Weights of a small GPT-style language model, trained from scratch on English Wikipedia: 796M tokens.
Each number is 50 + 10 x the weight over its row's rms, rounded and kept within 0 to 99. Layers, rows and columns count from 0. The size before them is the row's rms in percent of the matrix's.

# layer 9 MLP down (transposed), 1920x576, rms 0.0157, rows 279-301, columns 432-479
105:44 52 62 54 35 62 51 67 53 53 58 45 45 47 60 51 19 45 40 45 55 38 52 45 50 62 58 65 45 51 57 46 51 55 38 47 63 38 50 33 34 56 64 45 31 51 44 45
103:64 50 50 42 46 62 48 62 37 38 69 38 62 45 49 54 47 45 55 38 49 34 47 37 63 27 44 61 59 62 55 69 48 71 56 31 41 50 47 59 42 42 52 40 48 47 60 44
098:68 55 42 56 46 53 63 53 32 56 52 55 54 53 29 43 51 53 41 64 46 64 47 35 55 61 45 43 52 54 58 47 57 46 60 59 44 58 38 50 53 55 63 54 55 59 58 40
103:40 40 77 44 51 35 40 39 41 56 42 48 49 52 52 55 49 38 71 58 57 48 76 62 45 33 47 60 51 64 48 36 45 43 43 53 47 48 45 50 43 53 37 34 63 50 36 52
097:54 51 60 60 47 60 43 51 43 57 50 52 50 46 47 45 42 36 63 85 44 59 21 68 47 62 46 43 43 51 40 52 40 65 44 72 57 39 56 48 70 46 40 61 53 42 48 54
097:54 39 52 41 55 49 36 52 63 55 53 46 70 56 62 60 54 52 47 51 63 38 52 51 43 62 60 28 41 40 41 52 35 41 48 60 42 62 61 39 46 51 40 45 48 47 57 54
099:60 43 45 36 42 65 58 45 44 59 63 48 54 36 54 50 59 49 62 37 48 38 43 49 56 45 49 37 31 53 51 58 33 57 49 44 54 55 62 44 62 33 51 37 57 61 47 43
100:73 45 63 38 52 58 43 58 51 79 60 37 54 36 55 48 37 55 46 53 53 28 72 42 50 48 56 32 43 56 56 64 60 54 58 42 41 48 59 39 47 55 55 69 37 56 52 58
101:60 45 49 31 62 45 68 45 36 53 56 54 45 45 51 48 34 45 55 32 72 30 59 50 65 40 50 46 66 47 39 53 44 47 45 71 63 47 49 37 55 62 48 53 48 66 57 40
096:53 37 42 46 42 54 63 70 38 50 52 55 52 42 66 65 54 43 59 58 59 32 63 36 59 61 39 55 38 56 40 42 38 49 50 44 45 54 39 74 48 45 39 37 57 47 49 39
097:55 53 28 48 31 52 31 39 37 42 47 37 46 55 58 60 59 43 59 72 58 36 47 35 45 51 65 60 38 54 28 46 46 36 41 46 39 35 50 42 40 51 55 45 53 57 56 63
100:46 44 71 68 36 46 71 30 62 55 58 48 64 43 34 58 56 44 51 46 46 32 55 60 55 51 48 50 52 58 45 53 41 50 44 53 42 45 54 51 53 50 34 53 56 37 67 47
098:77 48 51 39 80 66 47 35 55 53 40 55 56 39 43 45 43 50 43 44 52 38 43 65 46 37 58 52 57 63 44 54 28 52 44 56 57 44 51 51 54 42 38 40 49 29 57 40
102:35 55 59 30 41 42 57 51 42 49 36 37 40 40 55 35 59 43 49 54 58 52 72 38 53 37 59 48 59 44 34 54 44 39 57 50 57 51 45 46 44 27 52 42 58 42 44 45
097:42 56 68 43 37 47 72 44 30 45 37 52 44 58 48 60 63 66 54 42 46 30 55 42 40 50 47 42 61 62 51 47 54 48 42 45 53 51 51 42 37 44 64 60 48 55 49 44
101:59 35 51 52 34 52 42 40 44 59 53 47 55 61 62 44 51 63 50 56 31 63 33 47 60 57 63 62 49 57 45 48 59 60 46 60 39 52 53 48 29 68 69 45 64 55 45 40
105:47 29 48 44 56 43 58 39 53 45 48 51 49 55 62 65 37 72 47 43 63 61 48 41 55 44 41 36 48 53 67 56 66 34 37 52 60 26 59 48 38 57 48 64 63 56 43 56
099:47 70 63 54 71 40 48 44 46 49 38 43 38 41 53 38 32 28 53 23 42 49 48 52 50 42 60 59 39 49 45 71 55 51 61 49 48 50 28 46 55 47 52 37 40 43 45 59
105:39 68 16 68 48 54 45 45 48 43 42 56 39 64 43 56 50 58 51 51 34 34 33 50 61 36 45 50 43 55 56 52 52 36 64 54 74 39 45 51 31 55 45 44 56 51 60 71
097:55 69 74 44 49 42 33 51 47 36 54 54 40 53 57 48 49 57 57 46 49 40 67 49 53 60 44 64 53 42 56 60 56 32 70 39 50 48 60 51 46 49 50 45 51 27 26 53
100:48 48 50 49 51 41 47 56 49 69 53 48 43 64 39 58 39 39 52 56 32 48 57 58 45 43 57 51 31 50 45 48 64 26 40 48 61 38 56 39 56 70 54 50 52 50 54 53
106:41 55 58 35 54 53 42 47 48 49 58 80 46 38 45 55 40 54 71 60 56 58 33 53 47 59 30 46 56 55 31 45 45 42 49 68 42 39 60 48 71 63 50 49 46 60 35 57
099:52 39 52 45 51 55 57 36 53 51 43 43 39 52 59 40 64 57 59 67 46 63 40 45 38 44 42 47 41 50 45 47 30 41 78 28 61 59 55 45 69 47 64 54 56 33 75 41
# layer 9 MLP gate, 1920x576, rms 0.0449, rows 280-302, columns 432-479
096:55 44 79 29 45 45 41 48 59 59 61 52 40 51 43 69 42 51 40 55 36 62 56 48 23 49 42 42 65 33 42 49 77 47 36 37 57 65 60 36 52 50 48 40 49 41 49 44
096:36 48 49 20 25 65 58 58 41 46 35 60 67 48 41 49 37 36 60 54 58 64 33 48 55 42 48 57 45 53 36 58 58 40 56 58 36 51 53 59 59 40 40 59 31 51 38 59
103:54 59 46 64 41 46 64 61 50 37 59 53 39 46 40 31 73 56 42 58 60 44 49 50 44 61 55 45 38 48 47 54 39 59 52 59 60 59 41 65 47 48 38 57 52 52 55 59
100:33 58 54 51 68 63 50 41 77 44 55 60 73 46 40 47 52 50 48 56 69 51 43 49 50 57 48 41 49 59 57 59 62 51 35 59 44 59 58 43 54 60 74 45 42 53 60 60
106:52 41 42 31 49 63 61 43 35 50 63 49 43 51 48 31 62 36 59 57 45 49 37 38 33 47 38 50 64 52 40 48 46 63 23 56 47 51 40 39 43 40 77 56 56 35 46 58
102:46 47 54 38 38 53 45 58 49 46 36 45 44 48 52 52 50 63 35 50 52 42 51 53 48 49 49 54 42 47 51 40 36 52 44 60 46 50 47 41 34 48 65 51 72 53 45 33
099:37 60 57 54 48 66 55 47 54 22 53 52 47 22 61 41 63 53 34 35 37 42 56 41 54 43 62 50 45 62 64 53 37 48 38 51 43 55 51 55 47 67 18 41 50 36 45 45
102:67 46 49 57 47 49 52 52 61 53 29 47 38 42 46 43 44 51 43 37 48 54 46 35 48 53 68 43 53 46 37 63 46 54 47 61 57 49 49 53 30 53 48 37 49 38 55 51
090:30 48 61 58 46 50 26 68 55 57 49 51 25 50 47 50 53 53 45 57 38 50 38 49 36 49 35 49 39 50 48 34 42 58 55 57 47 60 53 61 31 53 43 46 56 45 44 39
101:65 50 24 61 45 59 54 50 64 52 46 59 35 48 39 46 35 58 52 44 68 44 41 45 48 56 46 33 48 30 66 42 53 41 38 49 56 50 54 45 38 55 51 54 54 53 47 60
098:60 37 51 59 68 46 29 52 41 48 37 32 51 62 40 48 38 52 51 41 35 74 55 33 49 36 53 40 48 55 50 60 57 63 53 43 48 50 45 37 63 39 63 52 52 59 64 41
097:68 45 54 33 30 53 38 43 61 23 59 54 52 52 61 55 51 52 73 60 46 39 48 45 47 57 54 66 43 32 57 62 61 43 59 50 47 67 27 39 61 47 62 32 62 66 58 37
100:47 30 68 19 25 72 50 50 55 46 41 53 44 43 44 50 56 51 58 55 44 46 78 42 50 39 58 45 30 38 45 57 54 36 44 49 62 54 47 60 48 48 47 49 51 54 47 57
098:51 58 45 54 71 52 44 47 64 45 62 60 39 77 32 38 48 44 51 56 53 50 44 50 51 52 29 50 45 55 61 53 54 65 49 35 51 63 37 47 59 46 28 52 38 62 64 51
101:23 53 51 54 51 43 42 64 56 36 38 51 64 57 42 38 49 59 64 53 53 37 39 71 42 37 38 62 26 47 54 59 32 43 74 35 57 77 53 64 40 51 50 46 38 50 56 41
100:51 47 43 38 63 50 49 49 53 47 46 68 41 63 64 47 34 68 50 54 52 39 56 41 68 52 40 49 32 34 42 51 55 63 51 48 37 41 53 50 62 36 30 54 57 47 20 52
103:49 48 56 38 52 44 55 51 36 41 48 42 44 38 49 54 58 34 54 63 52 64 49 68 72 64 36 40 65 45 47 45 56 57 28 67 45 53 30 29 46 35 52 59 53 59 52 55
102:49 39 48 41 33 27 68 48 44 38 62 41 52 45 57 30 41 46 54 52 32 63 66 61 45 60 56 37 53 60 47 54 59 56 43 48 50 40 48 39 58 59 62 36 49 48 32 53
100:54 25 56 44 54 52 74 46 65 45 61 43 40 38 55 49 35 57 50 58 52 37 52 33 64 44 43 58 62 38 31 47 39 40 67 52 29 17 52 35 60 54 41 43 49 40 53 51
097:44 30 37 51 55 53 58 50 35 57 59 47 68 39 53 50 47 33 38 51 51 56 35 68 67 34 42 54 41 54 38 46 57 48 38 49 59 56 57 45 54 57 44 37 54 53 57 47
108:46 46 76 55 35 56 50 47 52 40 45 62 42 54 57 37 39 56 51 38 37 58 61 51 44 59 42 46 46 62 42 54 54 21 62 49 61 44 42 51 44 68 50 62 54 57 57 49
101:62 44 49 52 60 47 53 60 42 39 49 48 51 48 34 44 43 36 60 57 52 56 64 55 53 53 48 44 62 49 64 42 48 45 52 52 39 49 41 47 49 50 56 50 24 71 40 61
093:55 46 56 52 49 51 53 56 49 52 52 54 43 44 53 78 53 59 42 51 54 43 54 56 60 26 55 44 61 70 53 56 56 46 32 54 54 23 45 39 61 42 56 42 40 55 61 47
# layer 9 MLP up, 1920x576, rms 0.0467, rows 280-301, columns 432-479
100:56 38 41 53 53 46 51 68 75 53 64 40 51 70 40 42 53 54 45 47 28 60 61 37 78 53 39 54 61 57 58 63 45 49 63 66 57 57 29 47 41 43 53 46 49 57 54 44
099:63 23 47 68 51 26 56 49 53 47 45 56 40 59 78 58 40 60 57 51 60 52 63 48 43 56 34 41 49 62 60 60 49 57 57 40 35 38 55 56 53 47 55 52 70 63 38 56
103:53 47 70 64 51 63 34 53 49 27 49 46 53 66 33 46 54 65 51 45 45 42 43 45 55 33 56 52 60 51 50 55 46 33 49 57 38 52 65 60 61 42 44 52 39 75 49 57
099:68 53 50 51 67 52 56 51 50 42 52 62 52 64 36 70 68 49 46 45 59 52 62 76 65 33 45 46 51 53 50 46 30 48 36 34 54 54 48 47 42 42 38 57 37 48 44 35
100:61 37 66 45 58 30 50 56 39 51 62 48 60 49 31 67 54 51 61 37 57 47 40 58 53 49 61 57 36 64 76 49 50 48 56 56 45 67 60 44 46 35 42 31 35 57 71 65
098:38 54 54 55 36 68 46 58 39 48 32 48 55 31 63 56 39 51 47 51 30 51 34 45 39 73 47 52 57 70 34 33 34 46 43 60 36 63 39 58 43 51 35 58 42 46 43 53
100:54 40 51 51 58 55 64 53 36 63 59 30 52 51 57 44 29 43 45 56 52 47 49 54 50 43 37 43 58 50 55 63 42 48 60 46 50 48 61 64 39 48 25 57 51 68 49 61
094:35 43 39 50 48 53 50 36 49 39 41 41 51 46 53 45 56 30 46 52 67 45 53 47 64 53 54 46 41 35 48 49 41 38 71 64 40 59 42 46 45 68 53 36 66 68 57 71
095:38 53 53 49 63 64 52 54 50 61 44 37 49 64 59 37 45 62 34 59 42 44 43 53 46 47 40 51 64 41 60 52 59 54 38 50 60 53 52 74 40 57 57 37 46 36 44 51
098:52 51 45 58 32 61 44 45 76 61 38 59 40 53 53 39 44 37 64 72 47 50 52 59 54 63 39 43 46 52 42 39 51 44 36 49 46 62 39 44 47 22 56 49 51 57 48 40
094:49 45 47 49 68 44 61 39 40 41 33 45 54 48 45 61 56 39 71 37 41 35 61 58 34 61 47 31 36 37 45 36 66 52 54 49 34 53 75 42 44 45 57 44 48 53 40 56
097:43 45 51 65 43 41 47 47 41 50 64 58 66 43 37 27 57 68 37 47 59 55 52 39 47 26 31 25 43 72 36 29 62 57 64 61 53 55 64 34 50 49 63 62 41 55 54 59
104:40 30 43 54 62 44 55 41 46 48 42 30 56 60 43 48 42 42 70 46 64 44 79 51 58 48 67 43 40 46 34 48 46 41 41 50 34 54 50 54 37 45 34 44 60 61 61 53
095:49 39 48 46 40 71 61 49 47 64 55 27 58 70 49 55 57 40 58 51 49 56 37 47 57 39 59 56 77 52 37 55 51 36 43 45 58 48 51 49 69 44 53 50 42 60 51 57
100:43 44 50 48 50 71 51 56 59 51 51 53 46 49 55 34 77 49 58 37 63 57 54 35 37 42 53 39 51 57 37 53 56 40 39 61 51 40 42 44 47 68 49 45 46 32 37 45
107:55 48 52 42 55 56 55 50 44 61 50 47 52 52 46 58 53 60 39 78 33 42 60 38 56 63 70 35 56 38 32 59 60 56 44 53 70 59 68 48 49 48 71 53 50 48 46 55
104:65 65 66 48 32 54 41 59 36 47 50 68 32 60 47 60 64 49 45 61 51 53 45 52 43 58 50 52 43 60 52 55 55 55 38 53 62 32 53 43 65 60 50 52 55 66 59 56
105:55 45 52 66 58 68 40 54 36 55 63 47 70 53 68 47 63 48 55 32 50 48 47 46 83 42 39 63 50 54 37 49 64 45 55 29 56 61 41 39 49 49 40 56 55 67 34 58
100:63 49 47 32 66 49 48 70 66 47 49 55 59 44 42 45 58 39 51 36 48 71 42 50 49 61 51 63 48 40 51 74 49 52 58 41 32 65 38 49 51 55 53 67 52 56 31 42
098:48 48 63 37 32 41 46 53 48 58 64 57 42 21 38 35 45 57 43 55 50 58 45 36 49 62 47 56 57 54 43 53 57 26 36 49 52 48 62 46 49 32 54 48 31 72 32 70
106:40 59 53 48 38 68 53 45 60 49 51 30 43 56 56 48 47 63 53 61 53 52 88 52 23 49 42 44 49 52 48 36 54 57 43 53 42 53 46 40 64 52 60 27 49 56 42 43
102:55 42 67 46 51 53 39 45 41 54 59 46 51 38 58 56 53 56 45 41 43 43 57 51 32 36 65 48 47 42 44 37 55 67 53 33 59 67 40 32 52 30 43 63 66 49 56 25